{"n_layer": 20, "d_model": 256, "n_head": 4, "n_kv_head": 1, "head_dim": 64, "d_mlp": 1024, "vocab_size": 2048, "activation": "relu", "norm": "rmsnorm", "norm_place": "pre", "norm_eps": 1e-05, "positions": "learned", "qk_norm": false, "attn_scale": 0.125, "bias": "none", "tie_embeddings": false, "parallel_block": false, "init": "normal", "init_std_qkv": 0.0427, "init_std_o": 0.0, "init_std_up": 0.0427, "init_std_down": 0.0, "optimizer": "adamw", "lr": 0.00144, "beta1": 0.9, "beta2": 0.99, "weight_decay": 0.094, "lr_head": 0.00471, "grad_clip": 1.0, "warmup_steps": 403, "schedule": "wsd", "decay_fraction": 0.759, "decay_shape": "linear", "final_lr_fraction": 0.1, "batch_tokens": 32768, "seq_len": 1024, "doc_mask": true, "train_tokens": 312800000, "steps": 9546, "dataset": "wikipedia_en"}
Each number is 128 + 24 x the weight over the matrix's rms, rounded and kept within 0 to 255. Layers, rows and columns count from 0.

# layer 8 MLP up, 1024x256, rms 0.0616, rows 406-510, columns 64-127
[[134 107 165 162 162 161 131  99 133 144 145  90 148 107 146 168 137 117 123  98 121  79 148 135  79 151 162 173 113 149 164 154 150 167 151 115 124 139 117 146 170 130 131 153 152 149 115 134 165 129 110  88 103 122 136 158 120 128 147 134 186 122 140 142]
 [135 175 134 127  97 126 155 105 114 120 144 122 144 177 141 120 109 114 134 119 115 139 135 183 137 116 147  79 111 133 130 181 144 138 144 166  94 147 161 146 138 136 145 138 139 143 113 133 117  91 154 102 112 150 159 142 169  95 129  76 156 159 119 152]
 [153 179 109 137  91 176  88 118 137  78 125 119 119 122 147 141 124 144 124 109 149 199 113  94 140 124 149 121  80 121 190 170 156 137 109 117 130 127 116 162 101 177 103 140 175  63 130 114 154 146 130  83 132 110 117 145 172 128 128  92 163  86 121 128]
 [163 170  55  91 101 117 100  90 152  62 109 120 103 136 109 153 115 120 156 148  85 150 133 122 124 124 145 121  80 112  84 171 135 153 137 186 160 119 148 128  51 172 151 104 127  78 134 107 144  88 122 178 119 151 144  98 141 103  90 116 127 149 166 133]
 [139 155 133 107 126 109 116 118  90 127 167 164 105 141 142 137 134 143 146  79 133  98 106 136  90 156 132 168 120 133 155 126 119 141  79 147 126 129 124 113  75 146 114 126 158 131  76 168 176 131 177 147 122 148 141  92 109 117 163 138 152 148 142 126]
 [122 132 138 158 115 110 134 129 132 105 131 116 116 150 133 127 124 100 127  92 143 118 120 118 105 126 133 153 133 113 145 153 132 126 107 155 116 127 129 154 126 104 146 126 148 131 136 139 109 102 128 112 128 118 104 117 136 141 141 115 145 129 133 118]
 [141 156 139 151 147 137 110 126 128  74  94 140  79 161 105 117 113 144 179 108 118  79 102  99 134 136 112 123 140 177 106 118 123 117 142 130 138 174 104 195 138  97 140 151 116 127 104 159 154  93 136 126 119 110 117 155 135 151 124 104 133 128 140 144]
 [128 147 160 149  96 122 150  97 126 144 151 131 118 125  92 125 137 130 152 122 106 107 144 120 144  90 129 142  73 135 146 134 120 109 162 119  86 153 137 135 102  93 147 114 116 146 150 172  95  86 183 124 131 107 102  77 113 163 133 121 117 119 113 167]
 [137 174 168 125 125 120 134 113 102 107 129 137 162 120  98 165 102 154 153 126 181 130 135 176  99 134 152 105 102 111 146 163 131 139 170 121  94 129 175 149 136 183 154 135 159  94 117 154 116 134  99 124 170 136  51 108 135 150  90 110 149  96 160 112]
 [182 126 112 153  96 112 123  93  45 100 125 132 154 166 113 142  79 111 108  99 181 122 130 118 100 137 178 120  92 174 101 150 113 113 108 144 140 146 119 129 117 154 151  92 144 144  98 122 132 109 117  93 136 129 107 128 127 151 133 143 138  94  87 121]
 [114 140 127 128 118 109  73 132 111 144 154 106 134 119 184 155 148 107 117 112 128 137 122 130  93 171 108 159  97 159 185  95 143 148 122 105 121 147 135 163 158 124 130 171 114 123 127 147 137 114 137  98 179 116  81 109  96 136 109 121 147 146 119 147]
 [ 70 138 126  91 132 135 133 114  89  86 131 101 143 171 127 161 137 117 144 118  79 130 116 133 125 108 137 137 125 113 112 103 138 158 124 123 157 129 116 132  67 129 123 101 130 139 151 153 127 125 164  66 127 120 106  73 130 106 123 106 148  99 134 116]
 [114 135 150 145 155 175 122 147 150 121 136 136 124 120 151 138 132 127 104 103 130 152 137 132 114 151 116 144  98 149 156 120 124 116 176 131 144 144 156 124 146 185 117 159 121 123 152 122 104 119 113  74 123 126 163 149 137 146  81 112 120 128 139 145]
 [129 126  90 101 105 181 102 140  82 131 107 156 132 117 147 119 138  96 112  92 107 131 122 138 121 116 138 123 134 122 136 129 136 144  84 132 143 137 131 139 146 104 162 129 174 158 150 170 128 118 167 162 115 128 113 123  98 112 140 154 130 134 143 113]
 [172 101 144 190 144 149 102 121 139 132 120 102 118 116 117 161 123 117  51  95 167 146 136 153  94 100 126 173 124 138 194 124 137  61 118 150 121 170 102 100 159 133 134 154 154 105 145  83 108 113  79 102 119  94 108 140 161 150  80 149 120 134 102 117]
 [118 130  95 135 133 161 172 129 126 137 110 124 165 148 187 138 136 132 139 115  97 173 123  98 106 112 187 120 109 118 151 154 125 102 123 108 117 129 126 138 127 153 148 122 139 104 165 128 110 122 164 120 116 112 168 139 151 168 133 127 148 117 104 148]
 [151 129 171 147 138 101  99 120  93 108 141 126 126 135 130 171 111 145  69 133 101 135 138 100 152 113 134 119  92 173 155 173 142 164 113 111  94 105 126 154 112 115 180  98 134 154 121 150 129 137 114 124 140 146  88 117 137 137 107 181 179 165 154 152]
 [140 138 158 149 103 111 131 110 105 133 115 124 138 121 143 143 106 122  79  98 167 125 106 134  70 134 171 148  75 142 198 141 148 137 122 135 151 146 149 171 129 154 141 102 154 149  75 111 116 130 104 114 104 155 123 113 105 131  97 117 118 139 118 173]
 [135 123 114 156 104 134 115  89 125  93 184  87 124 126 114 145 104 121 142 114  81 138 140 155 101 133 156 115 110 133 101 153 163  94 107 155 147 114 150 144  75 148 107 142 127 110 164 137 118  69 119 112 133  92  91 110  98 138 119 127 145  99 108 147]
 [138 152 105 107 120 112 148 144 116  89 115 151 164 171  88 137 144 102 115  89 157 159 109 132 163 170 137 141 117 117 134 155 117  88 135 133 124 159 136 141  95 119 135 130 129  94  71 160 102 146 101 120 162  86 146 151 141 127 100 116 128 167 134 128]
 [132 124  95 138  87 155  75 103  96 112 160 109  86 129 106 159 134 113  97 113 142 134 150  99 177 118 135  76  85 139 122 106 119 154 115 155  91 115 135 147 117 153 140  67 103 123 166 134  83  82 130  81 126 112 113 111 135 130 117 146 132 129  72 167]
 [182 147 119 146 112 135  96  86 125 110 119 136 149 177 113 186 139 135 150  72 105 120 107 104 128 133 136 114 164 110 143 123 120 130 170 104 126 142 113  91 153  76 188 152 123 126 129 169 170 110 144 123 126 120 129 117 139 117 135 106 141 146 163 148]
 [124 145 145 118 151 141 123 138 121 124 104 126 122 150 139 101 127 132 119 152 128 128 106 129 147 185 154 118 157 128 140 157 145 163 101 131 117 155 157 133 133 121 152 110 123 181 133 140 140 115 172 154 144 118  72 151 103 142 127 118 122  91 163 127]
 [145 112 166 153 111 121 125 126 112  74 173  96 144 183 159 139 102  87 118 125 161 171  90 148 146 150 141  93 105 121 139 145 135 108 113 130 149 140 133 127 120 163 140  96 156 118 124 100 158 105 121 109 144 119  74  87 119 134 118 124 151 170 100 116]
 [101 148 144 136 155  99 115 126  55  98 106  89 126 128 113 137 114  81 165 100 139 141 129 147  88 138 146  76 109 119 127 147 134 184 111 125 117 145 130 135 106 124 137 136 144 147 116 126 122 123 167 138 130 122 153 116 107 125  90  99 137 145 171 125]
 [116  95 128 117 128 113 132 113 121 153 141  99 130 135 139 161 108  95 128  90 110  91 101 140 109 106 115 180 148 149 147 139 133 109 143 179 135 122 127 125 143 149 110 141 113 161 161 125 164  76 113  72 121 121 124 162 130  96 111  90 136 117 134 135]
 [137 161 110 106 115 117 176 111 120 142 164 106 124 112  95 130  78 128 149  80 110 131 123 107 119 171 177  99  86  99  99 136 150 108 128 183 109 136 126 219 109 118 163 122 149 199 166 186 145 109 120 124 151 104 121  95 100 123 129 139 148 155 138 140]
 [113 131 106 127 123 127  83 131 140 111 152  78 122 111 142 170 165 138 140  92 134 142 116 141 138 149 130 131 159 151 155 136 145 159  84  94 128 107 101 159  83 141 166 133 179 115 147 118 110 112 127  91 123 112 141 120 112 128 125 154 155  93 155 122]
 [127 155 136 135 116 107 107 121 133 112 101 140  86 126 150 117  87 143 155  90 112 109 136  97 155 105 141 155 128 112 116 118 125 132 154 135 132 154  63 167 138 154 141 127 125 157  87 147 109 125 157  82 151 116 120 112 154 161 113  87 135 118 124 141]
 [181  83  52 137 109  76 106  82  91 107 144  92  96 131 163 110 144 141  92  94 144 102 146 132 155 125 102 153 111 176 156 188 137  72  99 127 154 120 138 150  87 120 145  92 135 170 147 110 148 112 150 132 115  90  87 150 167 129  99 128 135 121  65 117]
 [144 129 121 128 121 123 116 122 126 122 124  98 120 134 138 145 106 121 137 122 129 135 121 126 134 133 144 126 113 144 127 141 130 118 140 140 132 144 120 123 113 120 126 117 144 138 118 147 123 123 117 118 128 143 125 119 122 137 129 134 122 127 125 123]
 [140 132 112 135 113 117 129  98 134 105 122 123 130 147 122 130 100 116 123  88 122 131 109 123 137 132 133 133 111 135 129 141 131 116 144 121 116 130 134 142 100 128 145 132 149 114 118 139 123  93 137 124 126 123 107 125 125 125 138 121 126 135 137 125]
 [138 127  93 147 140 143 125  95 125 113 122 140  97 127  95 139 145 106 125 140 130 126 112 130 176 170 153 109 115  89 125 138 128 136 134 120 146 134 110 139  51 121 133 110  87 104 164 130 147 116 144 120 136 118 123 121 117 152  78 139 160 125 141 151]
 [174 111 112 143 115 120 132 120 136 137 141 161 125 122 135 181 108 119 111 107 144 116 116 106 124 149  89 142 124 148 149 126 139  96  82  93 116 168 136  91 143  89 162 158 147  87  80 160 126 100 113  86 116 159 129 158 120 128 108 125 151 176 140 138]
 [144 147 109 173 136 123 132 107 117 112 114 103 111 130 159  97 128 116 149  86  96 144 119 124 144 136 171 132 142 141 117 151 143 133 128 123 157 120 118 125 116 133 117 121 147 131 142 131 136 118 122 125 143 112 147 130 120 115 111 120 134 125 139 137]
 [185 170 190  63 193 128 121 111 107 100 163 102 128 107 175 162  72 134 110 115 120 116 139 132 162 155 142 177 128 133 155 150 110 136 135 150  57 173  79 183 138 126 122 167 126 120 165 166  91 133 114 153 163  87 166 114 139 145 157 122 143 110 117 122]
 [146 154 142 132 152 147 101 111  81 140 154 115 147 139 114 119 133 147 125 100 122 132 112 132  83 165 127 140 131 151 143 142 112 157 122 133 104 149 159 115 153 135 166 159 135 141  97 124 134 109 144 154 134  87 170 150 138 145 102 129 148 109 130 126]
 [117 160 157 103  96 130 113 130 130  72 130 125 103 136 148 134 105 113 121  92 138 151 126  99 156 136 115 139 136 122 131 123 129 106 163 126 108 155 112 112 160 184 152 105 144 116 130 118 136  91  96  86 146 127 155 138 120 138  66 111 129 130  91 149]
 [154 126 145 110 145 100 135 101 135 101 119 115 139 187 175 105 159 115 135  86  81 154 128 121 132 167 162 125 131 145 148 149 131 114 101 191 122 114 106 164 112 133 149 116 150 161 136 159  98 129 124 123 109 106 108 153 124 155 146  93 139 162 140 128]
 [115 120 169  87 100 109 108 131 112  86 114 106 140 152  94 124 130  86 140 140 138 144 135  95 113  78 159 137 103 130 147 155 130 164 135 112 151 110 136 143 124 125 157  83 134 120 156 126  84 108 137 140 173 120 150 175  90 123 134 107 138 126 130 131]
 [105 139  96 111  95  77  94 126 104 144 156 103 170 103  95 109 146 154 139 114 150 149 124 124 114 110 146 131 104 124  96 133 133 134 125 132 138 189 145 132 124 104 132 144 129 131 114 132 116 128 162 130 136 142 108  85 110 210 153 117 101 146 132 171]
 [120 116 126 173 124 156 170 115 124 150 148 128 128 140 150 100 137 135  83  91 186 130 121 144  75 129 168 121 142 187 174 135 161 133 177 112  95 139 159 127 106 138 138 167 128 129 116 119 140 131 108  75 121  77 126 141 154 136 107 143 134 122 139 125]
 [104 149  85 160 152 144 117 135 162 102 110 132 118 124 164 156 147 109 150 110  94 100 144 135 111 162 127 133 138  87 150 166 116 175 128 170 103 148 100 140 106 112 145 105 138 107 192 162 118 137 104 125 152  85 137 141 106 117 170 139 127 107  95 123]
 [ 90 146 109 164 119 123 143 126 130 114 130 126 104 137 136 140 102  85 126 107 131  91 150 102 132 119 187 120 128 115 163 144 178 112 128 122 130 132 146 132 119  99 146 144 187 123 146 151 115 141 125 111 130 105 130 161 150 132 128 135 181  96 168 115]
 [145 128 102 170 124 128 119 112 110 131 135  84 104 154 137 137 127 117 147 125  96 134 133 137 113 124 157 111 111  86 125 155 170 114 131 154 147 145 175 165 126 180 122 127 137 169 150 158 132 131 137 115 113 138 131 116  84 140  99 111 147 111 165 142]
 [162 163 151 120 123 138 109 131 167  78 115 107 119 174 131 169 149 127 139 117 133 124 123  76 157 159 116 152 154 118 129 118 127 109 146 125 117 184 104 164 188 107 166 113 153 148 179 144 121 119 113 147 103 136 146 100 152 138 109  91 103 100 147 130]
 [178 142 158 132 159 117 148 108 128 121 113 107 117 140 130  98  89  93  76 145 145 124 148 123 149 123 124 100 119 105  72 125 130 142 172 168 120 140 146 132 139 140 127 138 107 138 137 167  97 112 132 197 135 117 113 128  96 141 128 131 133 133 136 172]
 [152 182 116  98 130 115 144  95 149  96 155  86 146 199 132 140 101 105 114 103 139 114 145 139 131 156 139 134 134 164 125 125 168 173 100 159  87 119 119 164 128 146 139  94 158 129 131 105 158  90  73  85 130 135 139 106 133 142 128  73 111  65 154 133]
 [ 99 133 173 104 154 105 175 125  79 157 178 100 119 146 155 156 141 149 158 115  95 114 113 135  81 148 140 128  90 181 121 122 160 139  77 140  89 165 118 160 141 133 131 124 155 171 180 192 135  88 132  94 105 100 124 112 120 110 141 123 203 182 148 133]
 [155 191 149 172  85 182 117 110 136 124 117 153 145 112 105 153 118 120 138 131 137 158 128 119 143 137 144  83  43 135 119 157 143 165 148  74 130 107 159 141 137 136 147 118 161 131  93 150 130  85 164  99 135 121 111 127 116 124  88  98 144 145 166 120]
 [100 174 122 164 117 171 112 138  78 125 111 152 148 136 124 132 119  93 155 123 101 114 162 108  85 132 162 120  88 123 111 189 158 155 149 154 155 138 139 118  96 106 159 166 162 128 121 180 141 113 170 151 146  91 105 131 111 124 137 128 128 171 150 135]
 [114 117 114 114 157 140  85 106  89  90 147 107 108 187 133 132  60 119 133 103  97 149 136 156 101 109 129 146  77  94 124 170 140 167  75 118 146 136 134 145 107 119 114 116 138 144 143 135 153 116 122 136 126 139 109 133 123 173 126  97 141 117 162 161]
 [129 152 157 123 142 128 144 129 151 100 185  96 105  91 126 121 119 120 100 128 129 123 120 141 113 147 118 112 137  90 108  80 135 125 109 212 119 128  83 188  90  90 120 126 139 138 134 138  34 128  92 113 180 108 130 136 129 142 102 100 160 152 173 100]
 [107 158 123 149 149 129  64 136 106  85 125 121 133 165 176 162 123  99 152  95 115 116 129 105  98 134 128 112 114 100  73 173 147 141  98 140 114 148 140 159  69 103 169  99 163 105 133 173 132 119 126 112 149  72 123 123 118 133 136 148 133 138  99 130]
 [ 71 148 120  80  81 104 113  73  87 120 133 108 138 106  85 152 134  95 132 135 114 158  90 112 138 127 127 106 128 105  67 126 159 134 117 153 133 155 119 183  87 107 176 132 180 159 119 166 104 107 211 127 118 141 128  89  84 139 138 122 134 121 172 117]
 [155 166 129 127 135  96 123 122  95 151 154 103 127 123 166 144  98 125 179 120 118 141 125 141 139 111 168 120 109 121 157 167 165 142 100 125 147 110 111 120  69 134 118 133 154 156 102 186 151 136 143 103 159 129 122  70 109 162 126 150 188 135 123 145]
 [141 168 123 115 118 116  92 108 129  75 155  86 126 140 116 134 125 113 132 126 116 134 105 132 122 152 139 169 137 125 174 116 130 131  84 159 164 132 151 145 113 174 182 105 156 150  98 125 129 123 155 132 123 129 104 134 121 111 169 120 130 141 144 137]
 [109 112 142 136  84 164  79 116  90 135 196 111 169 146 168 122 108 117 100 131 105 170 141 140 135 153 145 159  91 116 163 141 122 105 123 124  93  97 152 141 145 120 146 141 130 109 178 123 118 162 140 144 150 102  97 135 130 148  95 160 127 145 106 150]
 [118 157 175 144 120 115 108 110  83 116 127  82 130 120 161 116 123 138 113 117 132 145 138 143 138 133 140 120  94 113 172 154 152 136 160 137  92  96 108 148 164 135 136 101 140 178 108 113  89  99 129 117 162 114 138 112 128 159 122 139 152 139  72 101]
 [119 164 118 128 113 142 112 111 118 118 131 112 112 116 116 147 126 134 117 100 123 141 128 112 137 144 156 140 111 130 146 139 161 118 148 123 136 132 141 138 134 120 156 123 129 112 148 136 105 115 136 114 145 132 134 143  99 139 114 109 159 137 138 140]
 [ 87 114 115 179 152 114 143 124 124 108 119  86 157 170 124 135 125 129 185  39 167 112 127 158 145 107 192 129 153  97 129 140 138 178  90 134  77 138  98 124 104  86 166 159 155  73 171 108 161  91  88  87 142 131 137 182 125 129 151  98 114 120 145 177]
 [136 163 110  96 167 106 151 101 116 144 160 117 141 127 104 125 125 138 140 117 116 158 106 137  83 138 136 107 131 118 117 133 110 114 122 116 104 161 121 110 152 135 126 181 168 104  93 165 159 116 169 155 159 169  88  87 116 141 102 112 132 149 151 167]
 [139 139  85 148 110 103  97  91 123 137 151 131 137 140 140 170 119 132 151 122 118 122 138 123 133 137 130 175 107 113 123 117 152 153  83 149 137 121 129 125 117 122 119 132 142 110 126 152 127 121 130 109 110 133 131 111  95 104 156  93 149 109  83 117]
 [ 99 135 120 120 123 128 142 108 105  63 104  99  97 144 131 132 105  91 119 116 122 124 137 116 123 137 133 128 125  86 156 100 164 152 112 119 105 130  95 161 147  97 147 124 134 151 126 132 153 126 116 131 131 109  89 147 132 143 136  96 172 145 134  88]
 [126 189 133  73 190  96 142 111  49 121 145 117 118 164 150 181 113 132 119 131  91 162 141 142 163 153 154  95 100 110 135 131 106 145 197 116 129 131 132 155 135 167 128 109 193  65 119 118  98 121 164 115 121 118 171 144 136 144 113 111 124 129 132 135]
 [ 86 136 131 145 111 101 109 129 140 146 140 141 151 128 142 158 115 136 153  96 107 114 126 115 117 154 137 130 126 106 128 136 134 146 142 102 137 131  97 145 119 102 123 186 121 153 117 149  88 129 142 128 132 116 127 102 138 143 152  80 153 113 171 113]
 [139 159 158 127 131 120 134 106 153  97  98 117 164 167 143 118 154 134 127 118 102 134 138 108 120 143 108  78 129 184 112 150 119 149 172 175 154 133 116 146 119 133 118  77 126 164  95 219 171  96 106 159  94 106  72 126 137 112 153 135 137  80 101 162]
 [128 126  96 129 117 128 153 121 108 100 110 124 112 139 143 164 126  87 156 114 106  95 143 136 119  88 138  87 113 120 117 124 147 177 140 114 139 180 109 167  83 141 101 154 170 124 111 139 131 126 132 160 155 140 135 123 133 106 133 120 115 118 165 138]
 [157 140 116 107 162 116 148 114  88 137 113 155 134 186 148 141 164  99 144 109 120 124 143 127 111 170 176 108 136 118 132 133 114 137  83 151 155 170 129 125 116 131 128 136 121 145 158 174 153 100 156 161 161 113  94 109  47 115 151 136 142 175 131 147]
 [156 136  82 111 118 139 133 130 134 117 143  86 134 174 131 124 134 136  93 126 107 126 133 135 101 128 150 130 129 151 125 160 115 142 145 151 182 108 139 123 116 136 122 128 150 105 159 137 104 144  75  90 113 137 103 134 135 143 111 107  97 103 137 159]
 [140 139 164 135  92 113 143 128 106 164 121 113 132 134 162 104 120 127 112 134  97 130 159 123 101 164  92 114 103 120  80 134  90  90 142 186 131 114 115 128 121 142 121 112 107 139 137 106 114 114  90 139 129 133 166 145 144 130  98 151 118 101  90 146]
 [130 130 115 154 129 126 147 119 133 125 134 138 150 149 130 117 115 109 121 109 155 133 115 120 116 117 156 112 109 112 129 159 143 144 143 137 135 140 102 145 106 129 145 137 146 129 138 160  97 115 137 113 129 127 103 107 119 114 138 131 139 125 130 114]
 [156 131 135 114 101 139 101 100 122 126 122 157 148 168 147 124 147 116  97  93 120 147 127 177 163 159 136 143  53 100 149 168 140 116 126 155  86 148 149 132 115 138 119 115 115 126 129 120 116 148 114 167 120 145 110  89 140 145 161 143 162 113 119  99]
 [ 99 120 100 104  95 119 154 108  66 125 131 133  98 160 152 115 132 143 133 111 162 135 105 137 125 120 159 146 115  98 145 156 142  93 149 106 137 115 112 125  85 117 118 154 137 110 135 133 104 126 170 139 158 114 107 139 128 128 165 110 127 137 106 118]
 [155 156 153 109 101 124  76  79 133  98 159 140 116 173 145 183 109 139 127  79  84 159 113 150  96 144 153 134 157 173 159 121 107 170 158 130 118 124 141 115 156 141 135 148 148 162 141 165 151 128 124 112 118 159 126 117  85 128 151  92 128 100 117 154]
 [127 162 135 114 173  93 120 117 104 123 148  68 142 126 135  99  78 115 159 126 105 121 129 129 141 109 137  99  95  76 109 120 114 169 187 168 113 112 159 160 137 103 111 123 100 157 103 116 139  86 132 134 128 150 156  91 104 147 123  86 156 123 112 149]
 [170 117 147 135 132 148 120 122 118 121 202 111 173 131 141 118  98 108 137  80 125 138 127 109 105 102 168 197 100 124 151 127 111 124 133 193  91 167 132 127 102 125 117 114 112 106  89 119  68 126 111 149 159  89 142  92  86 128 129 102 155 156 146 120]
 [137 112 132  92 137  88 127 126 132  91  98 125 104 184  93 155 126 125 111 131 131 151  99  84 119 167 151 152 107 120 100 113 145 128  88 134 140 156 151 144  92 128 124 148 133 122 119 157 112 130 133 159 139 145  83 126  45 128  94 137 148 117 148 159]
 [123 134 111 141 128 139 141 110 112 117 132 105 112 130 125 140 112 117 133 120 108 136 124 122 140 115 144 135 127 126 109 135 127 142 137 149 149 131 111 154 123 121 143 126 156 136 131 141 111  87 133 113 126 122 100 138 111 139 128 113 130 120 108 133]
 [138 129 115 140 125 100 138  71  87 111 157 116 130 134  86 130 133  92 105 130  81 148 150 144 130 137 108 105 132 103  93 120 154 133 140 135 130 151 136 137  67 141 118 104 102 126 152 125 116 112  96 126 132 130 118 146 127 127  97  64 124 146 177 129]
 [ 81 127  37  89  99 144  74 104 105 128 109  93  82 215 116 139  61 119 107  68 143 130 124  92 167  51 160 114 110  76 167 144 108  83 170 130 107 178 115 132 116 140 130  86 121 171 167 124 128  82 121  90 168  68  91 138 129 143  97 127 131 143 164 158]
 [149 156  86 131  99 148 108 103  90 127 158 125 145 150  95 109 119 145 125  93  84 113 112  95 149 134 122 135 140 162 162 175 141  98 136 142 104 127 117  87 114 163 157 137 148 180 123 168 151 110 123 154 131 115  86 131 111 134 138 130 162 135 111 103]
 [133 136 124 154 120 107 114 103 114 128 125 101 123 118 119 152 135 128 130 118 129 140 114 125 129 151 138 128 106 112 128 141 125 107 123 138 122 112 136 159 115 111 154 123 124 121 128 135 135 108 122 114 136 116 121 117 133 136 129 111 129 136 115 135]
 [128 164 144  82  70  86 110  95 116 101 105 104 158 143 133 185 116 131 140 151 158 175 139 158  94 163 149 150 133 101 102 167 129 170 123 158  89 119 147 175 109  83 131  98 146 150 178 164 148 100 119 138 119 154  83 112 147 134 117 112 178 164 160 142]
 [116 159  87 168 139 101 130  96 127  86 135  76 153 140 109 127  97 125 124 111 125 120 124 103 148 149 143 142 124 106 136 124 106 146 126 145 128 172 125 158 109  80 167 136 146 103 112 127 171  81 147 113 129  80 105 116 147 166 141 135 131 113 108 147]
 [126 144 101  99  96 147 134  92 129 148 141 122 115 115 107 128 101 110 205 108 152 194 130 130 124 136 133 138 120 149  91 136 140 117 176 125  84 174 125 109 151 148 147 125 132 133  77 124 182  95 152  94 143 114 119 156 141 135  84 143 123 121 175 124]
 [140 130 144 130 134 148 116 123 118 113 135 142 129 140 131 133  96 111 131 119 132 141 110 137 117 135 136 123 111 117 127 139 141 141 132 144 142 149 118 124 118 102 139 135 135 120 132 121 115 107 137 138 138 123 121 120 107 122 136 127 139 145 111 130]
 [134 134 111 122 140 135 116 141 134  78 108 130 135 157 138 131 124 127 117 119 131 108 138 130  86 122 134 125 100 148 132 151 118 119 121 161 164 189 174 146 147 131 176 126 146 122 151 140 127 123 128 156 114 122 129 125  72 166 133 115 124 126 168 151]
 [ 86 168 130 125 124 117 123 134 103  97 100 103 133 147  99 159  83 138 144  99 147 120 152 141 156 156 115 153 119 156 109 118 129 104  47  92 116 111 115 126 120 136 155 118 156 161  86 166 157  96 108 107 129 133 105 101 136 119 143  91 111 133  98 143]
 [ 80 127 134 163 124 128 148 135  75 178 110  97 170 147 139 134 101  94 166 119 120 152 126 135 139 140 115 130 140 141 131 159 120  88 106 119 163  94 165 116 110 133 133 148 126 115  94 118 148 134 181 125 153 130 129 147 124 130 149 117 132 137 149 169]
 [155 101 143 109 145 100 132 123 137 103 132 137 112 156 134 119 132  54 147 120 107 108 143 126 124 115 123  96 131 140 112 158 167 165  85 169 101 130 120 165 107  96 153 121 146 142 134 171 136 127 119 148 156 129 112 107 124 106 111 104 170 117 141 104]
 [121 139 127 136 135 129 147 110 134 121 140 113 131 135 140 134 134 133 137 129 139 140 134 122 141 146 146 117 123 125 156 131 139 124 125 141 125 138 132 129 112 126 163 122 134 128 127 139 124 110 123 140 132 131 114 113 141 129 124 103 156 107 128 133]
 [145 136 133 108 130 130 113 142 133  91 121 121 134 142 106 137 120 125 136 120 123 125 133 135 130 140 156 109 106 112 156 151 144 126 130 138 130 144 132 142 129 154 139 148 121 128 138 121 126 121 136 128 156 137 116 101 122 123 110 127 137 104 127 124]
 [ 71 124 143 123 128 136 108 108  93 114 102 129 107 172 131 100 126 131 104  96 136 111 149 150 129 121 170 185 167 103 157 138 135 136 144 137 175 160 120 119 121 138 160 154 135 141 135  99 130 127 160 136 122 136 108 146 125 127 143 115 124 124  94 150]
 [112 127 127 125 130 145 116 125 156 129 137  99 104 111 117 129  87 129 103 117 135 137 114 105 181 108 126 126 165 116 110 124 134 125 138 120 119 130 130 128 113 126 147 108 105 106 124 117 138 122 104 117 135 137 129 127 135 109  96 176 125 137 131 166]
 [115 135 112 110 131 152  98 128 117 137 185  99 176 132 166 153 132  80 168  98  99 108 137 156  92 105 146 190  86 148 124 137 148 104 103 169  80 128 137 115 116  93 101 139 132 157 117 130 102 114 150 117 131  84 119  79 122 135 134 142 153 148 143 132]
 [109 143 168 133 167 121 117 102 103  95 115 109 129 108 136 184 122 113 107 108 137 116 119 117 161  91 119 131  90 114 129 184 130 140 121 143 140 124 125 136 109 119 121 111 140  99 139 142  79 104 154 143 142 102 108 124  98 132 112 138 136 111 123 106]
 [129 153 105  90 130  86  84 117 105  77 155 137 127 173 143 141 120 156 155  90 106 128 122 121 148 137 185 174 113 119 125 106 120 145  77 145  97  99 144 104  97 133 144 136 118 149 159 155 122 134 135  91 125 128 111 129 125 162 111 115 119 106 113 144]
 [154 128 110 116 138 124 107 123 140 127 124 125 148 149  91 139  82  72 129 156 126 170  90 148 134 133 121 134 154 100  90  93 140 123 163 142 118 146 172 164 111 115 165 122 141 105 149 105 103 143 122  93 143 143 129 126 124 126  75 129 109 150 166 130]
 [157 145 160 156  74 108  90 108 101 124 148 107 119 104 106 131 115 122 110 101 188 119 116 159 120 126 147 128 131 181 145  83 151  92 120  98 141 118 132 120 132 149 124 183 135 113  81 104  97 109 110 137  69 136 136 111 178 136  89 130 115 145 134 120]
 [146 112  77 136 157 150 135 141 100 112 134 123 154 195  92 173 111 128 147 103 140 132 154 134 101 173 127 112 111 128 148 102 138  97 105 112 151 105 164 122  94 123 110 158 106 148 129  98 176 123 109 106 119 123 158 133 121 120 109 109 141 170 134 146]
 [104 135 100  96 117 147 130 122 112 129 145 142 118 107 111 116 147 147 148 106 102 179 126  87 135 163 143 125 115 149  96 145 125 141 177 156 104 133  96 151  56  88 140 130 121 135 105 172  97 113 143 147 117  87 122 137 111 140 148 103 145 125 161 111]
 [184 116 112 141 131 148 156 107  69 125 151 111 100 116  85 124  94 115 148 113 113 103 139 157 132 106 189 115 102 126 104 139 124 123 148 112 156 148 170 127  98 108 115 100 139 144  85 146 148  81 134 106 100 163 110 154 149 125 111 121 116  78 132 152]
 [129 146 114  70  78 124  98 106  91 139 176 103 142 167  99 147  86 112 123 101 116 137 122 141 113 152 111 135 160 144  94 159 114 110 117 174  93 141 121 160 144 127 168 123 104 111 151 107 136 117 105  91 150 166 155 119 137 138 115 125 120  93 108 123]
 [150 142 128 136 153 117 122 127  76  80 150  91 108 155 146  95  99 127 114  81  95 134 102 159 138 178 109 161 141 111 123 104 119 133 124 123 117 101 123 117  99 131 140 147 127  97 119 120 121  69 132 142 128 125 142 126 119 138 116 156 120 102 152 120]]